From a checkpoint of a small transformer trained on Wikipedia.
Size: 17 layers, width 128, MLP 512 squared ReLU, vocabulary 566, 5.71M parameters.
Each number is 200 + 20 x the weight over its row's rms, rounded and kept within 0 to 999. Layers, rows and columns count from 0. The size before them is the row's rms in percent of the matrix's.

# layer 10 attention value, 128x128, rms 0.0415, rows 42-63, columns 0-127
097,174,209,186,183,201,187,209,170,196,220,217,219,206,186,216,254,195,188,232,216,180,206,200,171,171,184,203,198,185,215,203,171,206,203,192,223,206,171,200,221,172,173,214,164,167,207,194,183,190,187,188,251,207,235,178,228,189,212,217,204,223,253,197,197,176,198,217,226,190,184,181,231,199,184,168,202,202,190,239,192,199,183,186,180,212,225,243,209,200,204,232,189,217,226,197,241,183,200,179,195,216,191,191,208,248,219,168,190,200,203,208,178,209,207,172,199,198,213,203,193,171,183,196,204,227,173,179,189
100,221,182,203,226,181,222,193,174,205,227,169,178,203,190,215,155,192,209,163,213,192,184,190,192,221,172,176,192,203,213,231,218,238,191,197,194,192,247,212,201,198,218,216,229,211,194,175,222,193,181,205,206,230,217,208,169,200,188,170,193,224,200,217,219,178,208,175,184,215,207,207,157,236,200,175,167,205,191,189,191,200,195,194,203,172,159,187,169,217,193,188,173,225,220,206,185,192,222,218,192,162,191,202,182,179,199,222,156,197,171,231,220,204,173,155,204,199,190,181,203,201,230,203,192,179,199,225,215
098,204,181,179,200,210,228,215,186,202,188,200,204,189,190,238,202,199,231,232,213,208,190,187,205,204,205,177,222,223,166,183,192,213,175,208,172,187,149,182,191,207,188,193,204,204,236,190,192,182,201,206,181,204,217,192,190,181,218,219,202,195,199,204,205,235,182,185,205,182,195,165,197,224,189,202,179,236,186,201,202,212,172,200,216,242,168,193,169,235,168,210,233,217,197,228,186,203,206,183,214,207,219,183,207,231,171,205,199,173,198,208,221,200,247,246,168,164,220,215,256,181,216,214,179,192,175,216,208
105,193,181,204,158,205,204,200,182,209,212,214,223,192,229,215,199,189,191,210,184,223,200,189,197,217,209,164,210,218,197,223,215,146,185,204,182,170,195,225,173,193,173,181,196,202,205,196,207,214,247,196,178,212,207,205,217,164,195,192,191,206,200,225,180,231,204,172,211,228,193,149,223,170,217,198,181,205,245,186,187,216,198,219,208,220,164,172,192,202,196,175,225,213,214,179,219,214,209,174,184,209,220,149,193,237,218,206,194,199,177,196,183,222,223,224,205,181,192,189,215,204,163,172,181,209,230,234,204
098,199,200,211,190,192,224,213,187,184,187,213,210,209,199,203,198,191,153,170,190,227,204,229,213,183,180,178,194,170,167,214,189,224,233,176,208,186,187,191,192,228,220,188,190,177,212,197,168,204,167,208,192,180,188,184,228,220,191,191,236,197,213,210,178,217,216,242,215,202,179,202,179,182,188,173,202,228,231,206,201,177,210,199,206,234,179,185,196,158,214,191,221,222,224,178,203,185,202,184,169,211,196,198,181,231,198,194,195,228,169,201,160,218,132,171,198,212,219,177,221,187,225,234,208,203,214,176,193
093,199,212,182,179,200,204,181,204,176,208,226,179,206,177,198,183,219,240,217,210,233,228,216,208,185,189,179,231,181,189,220,214,209,192,207,212,190,177,215,215,194,212,191,174,214,179,187,178,179,217,196,167,209,198,192,213,242,191,200,195,209,163,134,195,219,204,217,168,249,219,190,144,217,233,216,169,215,216,190,193,212,197,174,222,204,207,170,188,198,217,182,218,194,187,191,167,222,209,221,209,189,212,217,233,168,176,194,190,214,208,196,192,192,197,218,181,198,225,221,199,188,194,201,161,194,188,181,242
105,222,182,172,177,208,209,194,214,172,205,201,245,191,206,193,220,216,188,184,181,182,211,190,170,199,231,197,182,217,188,196,190,223,177,216,197,204,205,209,163,187,175,196,155,219,198,185,171,211,227,161,226,173,212,180,189,215,179,191,183,213,178,203,185,212,195,217,214,193,190,187,240,184,211,192,250,222,176,205,179,185,200,210,250,202,257,234,203,198,221,199,188,210,180,179,212,190,182,181,204,211,225,189,234,196,165,203,178,181,171,207,177,213,223,208,202,211,244,204,206,219,207,216,189,182,186,178,175
105,186,198,214,191,205,212,209,192,231,196,183,206,199,208,205,190,192,147,182,195,205,206,201,173,199,219,186,199,179,240,226,190,178,230,211,200,188,213,189,211,226,238,208,164,190,199,183,189,234,159,181,242,178,186,199,215,214,193,192,208,203,187,201,217,206,199,231,202,177,183,206,188,210,194,183,173,181,170,204,187,222,208,229,169,172,215,226,209,189,206,166,186,205,187,214,220,181,172,239,207,182,188,208,182,172,206,187,235,201,212,175,188,173,164,209,230,255,164,184,212,173,213,204,189,192,237,228,191
098,186,212,215,201,220,226,194,191,193,233,172,158,233,210,192,212,210,244,180,209,220,203,192,184,206,243,231,227,196,241,198,207,224,182,189,213,201,216,216,202,193,219,211,213,158,204,221,180,154,186,240,194,180,205,191,211,228,174,165,177,202,191,197,228,154,163,222,177,211,195,223,218,198,202,181,166,183,234,183,196,178,200,201,205,177,202,159,193,165,207,177,209,186,208,213,184,197,190,234,195,209,202,210,189,180,211,201,207,206,170,195,175,173,192,210,207,202,198,186,212,194,188,187,207,242,217,186,221
097,192,224,200,217,197,217,188,186,231,184,235,192,205,168,200,180,221,210,193,211,229,218,224,187,198,234,242,228,215,206,219,164,189,209,200,190,217,203,186,181,212,228,180,191,183,231,213,237,193,178,212,205,213,201,196,211,215,195,226,220,220,200,182,183,203,194,235,177,191,191,197,227,174,229,198,222,214,243,198,189,187,227,262,197,200,217,229,191,211,186,206,216,190,186,210,185,204,165,208,198,185,155,191,189,247,172,178,203,208,193,169,233,201,188,205,204,206,181,209,235,223,159,175,211,220,199,187,201
095,157,199,213,203,193,202,201,179,181,192,219,196,215,193,226,196,236,186,195,224,182,197,211,224,186,211,187,209,178,186,211,206,220,198,191,194,182,211,205,193,221,201,215,209,196,223,199,180,202,194,179,184,184,185,208,212,188,250,185,198,210,192,229,189,230,210,199,227,189,209,152,212,265,154,202,179,182,169,207,190,179,202,189,185,199,185,221,212,189,235,211,188,197,220,188,210,185,236,217,243,232,224,201,196,234,169,221,221,188,189,218,168,175,213,231,188,200,192,192,199,201,247,209,168,225,166,185,177
099,189,225,233,186,204,206,186,166,201,207,179,200,209,218,228,174,183,217,159,191,170,193,182,202,186,194,176,192,220,178,188,173,191,189,203,190,165,226,190,183,217,201,193,211,233,197,234,230,216,212,188,150,213,220,193,244,158,167,198,220,205,228,210,200,214,220,192,202,234,205,175,185,164,151,180,180,205,176,181,191,210,191,185,225,220,194,201,232,203,195,174,195,204,197,172,201,226,196,221,226,196,210,197,195,224,196,209,223,186,220,202,192,207,252,227,223,239,201,220,208,214,210,212,188,186,199,218,198
098,200,166,180,236,204,191,187,174,170,238,211,183,202,213,211,199,225,218,174,192,167,180,202,203,189,207,219,197,179,238,201,206,209,188,217,150,207,211,247,196,181,217,210,202,173,169,207,180,221,209,190,182,173,224,222,196,229,206,231,160,204,170,180,222,208,213,193,197,185,187,212,187,218,229,219,178,169,166,222,185,203,204,199,203,206,247,172,221,239,185,225,204,194,201,202,183,184,209,170,212,207,203,161,211,160,194,197,207,191,173,208,195,221,233,205,213,220,223,205,205,186,199,180,199,184,225,210,222
100,208,196,206,211,179,222,223,227,230,226,177,191,212,204,167,195,195,208,180,184,232,208,189,192,235,190,176,199,171,229,215,220,193,234,211,190,198,179,223,210,191,208,220,195,208,212,230,224,230,179,178,188,180,198,230,207,220,198,201,224,206,197,212,189,193,204,210,152,198,207,203,219,217,226,232,166,161,173,200,200,227,220,207,165,169,176,238,179,200,219,191,169,200,218,229,171,208,224,220,207,191,198,196,198,197,215,208,174,216,209,230,224,226,154,227,188,210,230,179,235,184,177,196,191,223,196,177,207
099,224,228,208,220,169,186,234,214,212,199,193,243,211,202,230,190,198,170,196,196,206,206,201,230,212,182,159,191,205,184,167,200,155,236,193,215,203,163,169,229,205,212,191,187,211,219,206,232,212,213,207,202,206,211,209,201,203,206,178,223,192,226,249,220,235,191,197,218,190,190,202,196,219,160,207,212,215,182,214,203,199,205,198,187,177,153,251,199,223,181,202,194,198,213,210,173,168,171,186,215,181,209,175,208,201,212,216,208,177,245,186,197,201,234,193,180,206,213,208,234,205,230,233,199,199,184,197,182
104,184,198,199,195,220,195,190,200,219,192,222,205,212,214,219,225,217,185,194,200,232,215,196,201,177,236,192,208,221,180,187,181,206,270,208,200,213,209,203,196,178,207,197,209,219,196,194,218,175,183,169,215,191,182,215,167,184,198,238,185,226,219,197,230,217,180,216,161,215,208,219,198,241,206,214,196,181,204,202,211,184,195,189,223,206,191,150,193,153,217,193,202,205,172,176,218,211,177,191,192,193,219,240,186,181,179,191,194,224,193,181,231,184,190,256,222,222,213,186,230,176,217,215,204,202,181,155,194
091,223,180,195,193,189,208,219,200,192,229,190,224,205,216,214,176,172,189,203,196,226,193,192,210,222,189,156,220,197,214,190,205,222,209,209,211,156,199,189,228,198,210,192,172,235,212,169,227,194,189,165,211,216,178,220,199,169,179,218,195,171,191,216,237,203,177,195,226,200,189,178,194,199,207,171,211,181,178,180,204,214,178,199,200,214,151,160,175,226,183,211,203,223,179,227,203,209,216,205,199,181,224,197,249,198,189,213,197,198,197,211,208,240,230,190,186,186,215,222,222,254,217,225,196,212,164,172,221
090,211,211,192,224,190,200,198,192,238,192,212,192,169,213,216,227,192,137,203,194,199,207,209,190,203,213,135,199,212,218,154,191,201,234,203,194,180,184,176,211,197,207,207,236,232,189,208,250,185,207,223,210,165,184,230,199,190,198,219,187,199,208,176,189,209,200,159,217,206,230,212,208,174,202,192,188,215,229,175,203,194,178,226,172,180,199,190,203,225,213,189,196,211,217,235,184,206,194,241,215,210,176,231,184,174,172,218,183,209,213,231,235,194,198,210,187,178,217,192,181,222,225,216,200,193,201,214,208
105,194,186,233,212,207,176,212,210,210,190,189,180,210,174,230,216,217,227,185,193,190,182,202,210,188,208,160,216,162,185,174,196,215,207,193,227,239,178,174,180,184,208,189,221,200,200,228,177,180,238,187,163,219,201,181,206,160,198,207,216,215,198,233,213,202,199,188,167,185,174,220,196,206,228,204,177,175,176,211,205,177,183,179,187,159,185,176,202,177,208,218,203,230,198,162,210,196,217,198,204,217,186,233,209,245,205,203,207,222,199,223,221,222,201,193,214,211,205,202,224,193,174,185,225,247,222,165,167
102,228,225,201,205,217,217,199,210,190,249,187,209,227,224,219,230,223,206,192,203,185,188,202,238,196,219,201,205,217,157,196,237,192,220,226,185,218,201,202,208,211,199,195,205,206,210,215,227,208,202,198,172,204,216,207,147,193,206,211,215,214,226,201,210,229,172,216,214,197,198,147,197,216,190,173,157,219,196,159,198,224,191,188,228,212,135,207,199,193,189,195,194,200,230,235,197,204,215,190,220,197,202,174,232,229,190,226,187,178,201,196,190,198,229,207,189,216,201,171,218,185,208,173,193,174,217,222,171
101,167,180,191,174,195,211,191,200,196,205,157,162,193,203,170,201,205,242,188,183,208,215,208,195,210,192,214,205,163,196,212,185,192,165,178,271,214,211,171,228,180,208,186,225,172,179,205,194,191,187,275,210,177,194,209,170,183,184,205,208,198,173,218,234,206,181,213,162,222,211,230,205,198,214,217,198,176,167,196,215,205,196,204,172,202,188,204,197,166,196,208,227,194,185,204,210,187,192,187,204,179,194,230,181,187,240,193,159,201,212,173,216,194,207,180,210,208,200,190,207,203,201,204,194,202,181,221,221
089,211,205,181,202,203,181,211,206,189,173,166,175,211,176,163,205,200,262,181,199,224,208,218,188,183,172,221,226,158,181,179,201,190,166,214,204,235,201,229,202,178,204,189,171,183,201,202,190,217,199,188,200,190,219,195,218,203,206,217,208,208,209,187,205,201,214,247,181,195,195,206,196,198,202,193,244,203,230,231,220,181,205,182,191,148,211,210,196,152,201,211,187,185,187,212,183,163,186,195,213,186,207,185,198,194,203,206,218,196,194,218,190,215,153,151,208,226,172,211,225,174,205,164,187,222,189,182,222
# layer 10 attention output (transposed), 128x128, rms 0.0512, rows 42-63, columns 0-127
099,224,179,184,225,175,198,187,235,161,193,192,157,164,189,246,206,188,210,183,198,210,170,161,223,184,183,207,202,227,208,175,206,229,215,191,172,178,234,192,183,209,198,193,195,210,210,209,184,173,193,193,201,188,216,191,201,207,234,216,164,188,191,212,242,198,232,185,176,239,185,163,203,221,214,217,205,213,207,172,175,211,212,215,209,199,195,169,163,211,183,218,212,189,194,191,180,198,169,199,205,190,169,175,182,206,198,229,180,218,194,190,233,192,182,208,188,217,185,210,210,208,223,178,237,164,232,204,203
098,238,174,184,166,220,205,205,143,210,213,151,221,224,228,183,175,239,200,208,197,194,219,192,210,217,208,195,203,177,235,216,200,212,180,179,184,204,211,223,206,195,203,237,187,154,195,201,198,213,241,230,222,179,204,195,196,220,222,202,183,212,220,198,218,234,161,222,199,195,226,184,192,172,211,181,216,223,211,227,232,172,181,228,207,208,184,206,195,161,171,225,198,191,191,186,210,169,234,190,182,206,215,209,208,189,205,193,199,211,226,212,195,218,193,199,205,217,196,215,181,205,159,169,212,219,193,205,205
099,183,183,225,171,207,186,206,230,201,190,202,168,235,200,165,198,192,187,175,168,189,222,208,175,202,201,227,191,198,185,228,234,225,211,168,226,199,225,239,208,187,193,206,179,194,142,156,205,198,167,168,173,217,221,224,197,170,195,215,191,214,160,208,192,197,204,197,183,219,208,225,204,212,206,222,206,202,173,178,238,151,227,183,206,188,194,191,205,172,203,217,175,189,196,188,186,192,192,184,185,159,205,201,179,202,198,191,175,238,206,198,203,217,185,235,207,195,187,160,206,214,198,202,216,192,212,203,215
101,220,215,211,194,196,230,203,221,203,174,209,211,223,215,183,219,212,230,156,183,186,224,203,162,181,167,274,194,203,211,199,184,241,205,203,213,206,172,198,210,220,242,211,182,197,209,184,211,191,198,203,191,217,212,222,157,164,198,192,201,221,190,192,216,191,215,200,208,200,214,199,192,216,193,194,215,190,170,204,211,202,194,156,188,214,186,175,214,167,193,230,186,220,195,226,186,197,200,217,247,201,200,194,190,185,201,181,170,214,206,165,217,233,154,232,187,181,207,190,215,217,225,207,229,204,183,200,219
097,231,226,158,204,211,197,202,186,219,247,169,183,170,208,218,213,180,197,217,188,172,176,169,192,221,197,202,209,218,206,230,186,242,197,197,222,217,215,201,209,205,192,197,188,185,231,173,250,173,201,176,208,222,234,184,202,186,226,189,210,196,202,223,234,194,191,202,189,206,203,158,212,185,205,209,190,182,158,224,205,185,192,221,202,168,188,208,192,206,180,189,207,189,209,214,221,185,207,195,208,156,162,193,155,233,207,206,243,199,224,221,189,206,169,203,237,198,204,221,172,213,208,186,191,196,205,220,208
099,204,194,210,218,244,176,189,205,218,212,212,182,192,242,183,211,217,205,197,210,160,198,183,195,224,220,218,160,196,180,184,193,197,161,195,207,208,197,158,189,153,204,179,172,220,189,207,233,216,230,165,211,185,237,175,201,177,194,224,223,227,177,220,192,227,175,197,224,185,214,202,206,218,201,185,166,223,190,192,192,171,245,190,204,238,205,193,246,218,217,185,203,183,221,200,217,189,221,199,180,215,235,201,219,223,196,175,183,219,199,212,190,206,209,201,232,177,188,194,197,207,227,218,196,213,199,195,171
097,170,217,223,210,194,217,198,240,220,185,220,179,191,201,199,215,200,220,192,201,231,192,207,198,198,189,196,199,191,187,207,195,162,208,196,193,176,189,178,216,203,210,203,206,193,192,195,194,187,200,178,189,223,247,238,194,202,243,213,194,216,168,191,196,182,219,212,207,226,179,187,198,191,151,214,174,194,227,201,196,168,180,215,198,195,217,161,175,221,192,193,227,159,197,246,231,213,239,212,207,185,180,227,184,184,250,201,182,218,179,180,230,205,168,182,195,192,190,211,174,177,237,200,228,204,170,171,196
103,234,186,204,207,178,225,188,154,197,205,201,233,189,157,240,186,200,228,229,227,178,183,210,227,193,205,197,246,186,184,180,178,207,177,222,194,214,185,185,205,221,186,199,220,192,211,194,220,173,207,187,210,194,202,181,187,206,197,210,216,182,245,221,176,201,210,230,196,180,206,194,226,174,203,222,176,194,223,206,170,222,204,184,239,196,229,192,190,224,201,197,214,219,225,169,179,244,199,204,206,209,170,204,225,219,207,185,255,179,224,200,203,188,208,182,183,214,217,224,173,224,188,219,163,194,197,198,198
103,238,192,177,196,187,188,199,174,232,199,197,214,190,225,195,190,198,208,233,207,188,196,220,205,229,200,184,190,184,203,205,191,201,158,207,205,220,244,193,163,180,205,189,178,230,205,198,212,223,201,231,241,152,209,180,223,221,203,175,226,186,250,219,186,222,237,193,209,203,233,178,167,244,236,178,192,210,210,180,190,264,211,200,195,196,181,207,237,212,213,201,209,211,196,195,213,203,185,212,213,206,214,183,219,190,196,208,179,207,184,193,238,210,184,178,198,215,220,194,158,189,214,209,207,208,208,202,204
099,203,208,185,202,183,204,170,215,166,191,223,235,172,218,233,209,199,193,219,223,180,168,218,209,211,195,169,203,228,206,203,212,224,174,194,203,218,195,181,210,188,176,195,198,209,192,192,186,182,173,169,180,178,210,184,204,200,180,205,214,147,194,212,193,196,213,202,208,198,193,216,182,184,196,248,187,193,173,194,216,252,232,181,205,204,183,173,215,176,204,183,187,251,229,218,220,220,202,202,202,211,189,201,199,194,194,173,199,194,214,191,177,211,169,178,206,216,185,194,170,170,241,235,192,186,213,202,265
099,221,193,188,189,205,207,180,204,215,223,176,212,214,167,191,195,176,220,211,209,226,192,175,202,211,165,223,177,195,184,211,192,176,221,200,223,219,187,195,197,206,216,194,220,237,175,192,188,194,202,177,198,207,199,205,199,195,201,228,206,225,216,183,216,162,197,190,208,190,162,204,212,182,213,194,230,209,211,204,209,187,206,201,231,205,212,193,184,199,170,218,232,165,189,163,171,197,173,178,186,158,149,181,145,216,214,201,213,231,188,176,188,226,204,226,224,218,197,185,205,235,159,207,227,198,251,209,177
102,230,175,216,173,238,229,199,173,242,219,191,229,169,166,216,226,213,212,201,228,208,232,220,188,207,193,219,193,191,213,187,227,248,217,224,205,197,174,187,228,204,193,226,192,232,184,181,197,174,184,194,193,224,173,239,145,219,229,210,160,207,195,191,195,206,193,166,177,211,181,214,217,208,213,197,200,177,182,217,183,228,231,185,196,184,203,189,196,197,187,216,209,181,184,214,175,229,191,212,212,193,210,231,191,185,183,182,211,208,198,215,183,194,202,235,203,207,183,181,191,218,167,185,176,205,222,192,178
095,243,207,223,185,169,202,221,218,213,217,194,210,225,217,203,209,205,185,201,169,194,202,176,211,203,150,180,196,219,201,190,176,164,190,211,180,172,203,180,181,178,182,200,189,231,215,213,201,218,234,208,242,189,217,216,208,178,175,228,191,208,230,212,188,182,192,203,204,215,234,198,236,191,207,168,197,206,189,180,183,201,189,202,214,203,186,205,214,211,183,201,221,163,199,205,209,208,237,227,202,237,184,209,214,201,197,224,165,216,197,227,239,197,218,212,149,213,176,197,197,156,211,201,245,207,174,202,165
101,247,187,186,203,224,162,196,156,168,171,172,219,221,176,182,165,220,186,202,235,198,173,226,222,218,180,228,221,210,200,219,198,184,196,217,203,201,174,182,201,212,199,182,199,207,204,212,214,190,216,262,220,186,175,200,222,205,192,197,206,208,187,193,207,188,191,213,229,178,237,231,193,204,178,213,206,200,178,199,210,174,181,215,209,219,230,197,210,174,184,191,194,208,190,183,204,202,186,210,178,199,215,166,215,189,183,193,220,185,248,199,168,176,173,171,190,175,169,223,204,201,209,236,171,192,179,225,200
099,147,183,201,173,213,208,214,197,185,177,206,187,190,138,177,162,190,211,221,222,200,188,202,214,184,229,233,210,209,222,216,224,204,215,192,160,189,209,207,241,223,171,185,227,184,187,186,182,185,183,183,190,229,159,210,192,181,186,195,197,217,173,198,197,204,194,178,187,223,186,190,203,177,198,246,222,183,187,190,202,163,189,206,200,221,242,215,168,179,211,193,165,193,196,177,198,230,203,224,212,175,188,195,181,222,201,175,222,195,216,206,186,204,173,219,200,200,191,211,229,227,159,204,185,195,198,202,192
103,210,208,234,204,215,206,204,183,238,209,213,207,182,211,196,191,184,181,219,190,196,183,215,234,189,209,184,188,184,179,196,203,217,208,231,212,184,197,196,194,205,242,206,186,193,203,206,204,228,191,182,164,184,181,165,224,217,213,255,235,192,182,170,172,192,260,220,195,187,194,198,194,167,225,200,162,206,201,199,193,215,198,210,188,208,179,194,241,220,213,192,174,194,198,213,190,196,233,231,184,190,162,170,193,220,192,203,260,199,196,209,151,224,218,182,197,202,215,196,176,207,207,221,170,181,207,191,202
089,192,173,213,159,214,210,213,208,195,179,205,178,198,196,150,189,236,196,176,173,186,234,192,189,193,207,240,196,161,179,231,208,203,230,177,181,226,210,232,201,205,171,231,212,194,218,220,217,209,166,221,220,191,211,186,167,227,227,203,213,232,166,218,185,219,201,186,173,177,218,217,206,192,184,226,203,218,208,194,215,143,216,222,216,187,212,221,204,191,200,185,170,169,212,202,216,193,220,221,208,186,192,204,179,194,225,183,203,202,211,205,176,199,173,188,228,193,215,191,206,195,151,211,176,181,180,190,202
089,189,184,232,184,218,179,179,187,201,221,197,210,202,217,187,178,190,180,206,185,223,198,216,224,188,205,235,236,183,217,195,186,233,210,206,181,205,214,228,207,211,201,212,176,200,191,183,197,212,214,224,195,181,171,204,192,229,199,194,211,177,177,184,164,202,210,215,147,189,180,219,212,197,186,217,215,183,184,226,175,159,206,183,190,208,190,235,175,156,175,182,193,196,209,159,187,208,181,196,179,185,202,162,195,190,208,193,247,150,206,178,169,204,227,186,187,195,188,197,208,188,179,236,169,223,161,221,210
110,208,212,166,206,224,203,191,170,183,188,168,188,189,193,194,173,194,175,208,233,193,178,217,238,177,164,189,189,217,190,232,245,189,237,228,188,178,205,199,194,191,169,183,171,216,233,215,186,223,179,219,189,215,221,205,192,228,184,208,213,187,199,187,197,196,227,213,179,234,211,171,188,204,203,204,219,184,188,184,211,239,196,193,217,212,171,219,212,236,226,186,203,181,180,195,207,200,193,221,178,189,212,173,168,206,157,235,238,213,226,186,171,194,230,230,200,173,225,186,215,200,206,205,174,183,188,199,214
104,201,184,210,155,208,203,207,185,219,197,182,236,185,206,175,190,180,213,186,173,191,254,225,168,206,204,210,182,190,234,195,191,199,215,183,236,205,199,220,196,187,191,226,200,196,180,205,184,192,246,176,175,231,162,246,193,173,190,204,160,225,171,191,218,181,228,179,200,203,221,225,180,206,209,234,213,177,184,226,213,184,200,205,191,225,223,210,231,205,206,231,186,188,184,173,189,192,204,205,212,185,205,204,168,185,230,181,175,224,200,217,195,231,187,214,204,174,174,228,210,211,177,201,211,204,230,180,189
099,235,205,194,220,210,192,206,166,197,186,246,185,241,208,189,193,211,181,229,217,208,187,178,204,204,228,198,208,240,197,176,209,201,179,210,183,180,189,201,171,188,179,201,172,206,212,186,199,204,167,201,218,201,227,158,214,223,218,181,194,187,232,180,205,224,228,171,221,192,221,208,184,220,209,167,209,214,224,184,241,231,206,202,182,193,198,210,220,191,223,170,210,221,211,203,205,221,237,186,192,234,227,184,215,173,132,204,217,171,206,197,176,193,190,182,211,201,227,194,195,184,220,195,219,205,213,184,172
089,216,216,173,234,191,165,209,215,173,218,197,181,201,228,201,176,175,198,228,231,195,169,173,200,213,220,165,194,224,214,216,175,205,184,201,162,169,207,171,211,174,202,168,231,199,206,226,195,178,191,232,218,213,214,202,208,209,196,177,175,170,214,197,236,197,188,192,211,190,253,184,163,208,212,201,168,193,175,206,182,231,221,203,194,212,188,184,192,222,220,216,214,219,194,199,216,216,222,204,177,186,191,211,246,185,180,216,185,204,223,182,240,177,193,188,208,187,239,191,180,214,213,196,177,182,228,184,211
# layer 10 attention query, 128x128, rms 0.0411, rows 64-69, columns 0-127
074,177,177,215,193,213,215,175,201,189,182,206,167,200,226,168,218,190,198,204,233,202,184,207,190,195,210,222,207,213,179,166,209,230,231,179,184,216,198,200,150,223,165,194,173,211,231,180,197,180,185,193,227,216,185,217,181,183,220,200,199,230,186,180,179,229,201,205,188,224,236,202,187,199,187,193,242,204,192,186,207,209,194,161,220,211,194,227,207,182,183,204,214,172,187,206,179,201,176,156,207,203,174,212,177,203,180,227,176,183,171,195,152,223,194,215,199,226,183,205,200,175,185,190,245,204,181,239,186
083,196,204,203,208,143,170,187,190,187,179,219,190,184,192,198,231,210,176,191,205,194,215,189,185,203,198,196,204,193,190,181,220,219,214,188,181,181,192,205,197,243,201,212,182,202,204,202,191,179,206,205,186,166,173,220,196,218,223,168,180,225,210,185,210,261,204,209,182,238,206,233,217,186,170,227,198,212,230,222,177,187,200,141,169,197,194,190,180,223,208,172,200,191,213,240,179,193,238,199,208,206,203,223,193,195,183,194,190,245,206,187,188,227,194,195,216,200,210,159,166,197,198,229,205,244,206,191,203
080,238,205,199,218,194,198,175,224,184,195,180,202,239,168,206,183,240,222,196,214,206,174,212,198,218,212,180,186,199,184,206,213,168,211,194,192,210,193,247,193,186,228,200,201,195,190,210,203,226,185,195,215,210,220,186,257,205,208,158,201,205,206,198,214,199,193,196,215,172,197,198,225,189,175,228,204,182,195,203,171,231,176,179,191,165,209,211,184,197,202,203,207,221,216,236,187,163,187,169,194,232,186,188,203,199,225,192,179,218,196,181,252,245,180,204,195,166,234,209,187,216,219,224,202,245,203,212,178
116,164,185,172,184,210,195,208,187,175,202,180,182,171,252,188,214,165,218,230,199,167,179,247,197,174,190,215,214,204,210,207,187,220,183,211,200,192,221,227,200,196,194,231,210,198,217,187,209,204,197,215,202,186,216,192,210,181,215,178,231,209,202,215,168,165,215,208,247,210,201,197,191,193,199,194,221,230,194,189,202,237,221,204,208,208,183,179,248,213,208,176,196,196,221,195,202,223,200,209,236,165,223,167,202,188,194,215,223,165,179,166,201,169,188,187,214,210,181,219,181,172,211,192,225,158,190,178,182
085,155,187,216,164,208,199,193,240,148,174,209,181,185,179,237,189,205,200,168,204,234,207,202,195,196,210,214,189,200,196,180,198,180,199,198,203,221,212,203,220,186,214,193,199,200,175,230,224,220,239,192,195,164,186,212,171,249,194,213,200,203,172,165,209,203,207,198,187,166,220,201,215,198,186,197,186,173,202,215,179,217,227,183,210,214,220,191,200,200,159,204,202,164,152,159,214,203,173,229,237,228,226,205,193,205,203,199,178,190,215,199,185,173,198,203,235,186,181,213,195,193,216,181,185,176,222,214,203
174,220,194,221,226,186,178,176,231,211,197,227,214,219,194,205,210,212,192,201,222,198,207,182,234,211,207,183,173,222,218,192,187,212,214,166,191,194,195,198,229,232,241,172,205,198,181,218,189,208,208,189,202,208,194,199,222,222,198,194,144,188,217,220,207,232,159,200,212,184,241,184,203,179,204,175,199,199,186,225,167,224,153,188,175,159,186,200,157,217,200,196,178,182,220,203,189,168,205,211,161,221,188,202,206,202,204,193,184,216,221,246,211,200,212,207,210,200,210,168,188,198,199,228,156,207,172,210,222
# layer 10 attention key, 128x128, rms 0.0415, rows 64-68, columns 0-127
076,192,195,190,204,178,215,171,210,221,245,192,215,232,220,219,172,198,229,186,219,186,214,179,198,252,225,184,166,200,206,228,215,201,193,204,170,174,218,220,187,222,196,173,226,200,211,170,180,192,211,224,164,168,215,214,196,214,229,210,207,175,201,192,211,189,214,208,175,193,198,198,189,207,239,209,200,196,191,175,218,200,192,196,237,165,182,214,207,200,210,205,192,173,189,164,188,203,168,234,219,223,186,191,206,241,203,176,178,198,214,203,191,177,199,233,182,213,191,178,215,217,176,199,170,147,224,226,197
081,191,214,192,243,172,202,193,200,207,202,211,160,196,225,204,207,191,221,194,225,197,214,195,206,176,226,201,215,205,144,157,171,214,180,234,204,196,205,192,186,175,232,204,212,221,214,197,204,205,201,142,216,212,213,189,207,210,158,197,228,188,193,221,189,174,227,197,207,212,176,205,231,183,202,219,217,189,182,158,224,227,183,238,202,196,236,187,194,189,192,190,199,248,185,165,213,204,176,216,206,188,209,152,195,225,219,194,210,197,218,228,182,197,200,185,217,174,200,171,210,198,219,199,200,182,177,186,206
093,195,208,195,224,201,218,174,209,175,173,185,212,266,196,215,225,237,201,170,215,200,198,152,206,207,251,225,184,230,191,198,226,194,213,201,232,213,158,204,209,181,217,200,203,192,194,179,201,197,189,180,216,222,212,247,199,178,204,193,181,174,199,186,183,194,179,206,210,188,239,182,202,194,184,222,204,210,220,176,167,207,200,188,188,193,215,148,194,224,184,209,191,205,221,235,217,196,209,177,220,203,198,199,227,173,214,170,174,191,192,186,194,198,234,202,196,183,200,200,208,226,192,164,163,210,203,177,217
111,196,197,173,212,186,200,241,192,207,185,188,196,155,218,202,230,184,193,209,185,192,173,258,141,185,160,205,237,198,183,199,195,202,198,229,224,196,194,204,202,204,209,227,208,189,213,210,211,206,207,165,195,183,242,173,183,194,212,204,210,241,204,230,202,195,222,219,165,252,169,202,208,196,205,214,215,209,194,174,206,201,187,221,179,231,197,192,184,204,212,201,229,190,194,237,178,218,194,199,182,185,185,218,217,183,227,214,224,171,177,211,198,216,201,204,182,201,190,214,194,183,213,204,230,232,197,207,156
106,217,206,186,182,174,185,174,228,206,192,184,199,225,203,231,204,230,193,213,220,186,192,185,226,201,212,193,198,216,210,190,182,178,224,166,203,214,176,182,219,181,203,125,198,209,166,207,201,203,202,220,203,206,150,222,199,187,197,193,172,190,220,175,199,189,144,193,196,199,233,204,211,238,230,223,198,178,177,210,165,232,168,180,170,189,204,182,193,198,198,209,188,185,221,169,213,185,188,203,205,217,195,195,200,197,229,141,211,192,230,194,211,221,220,189,230,223,213,182,209,210,191,184,207,182,203,217,193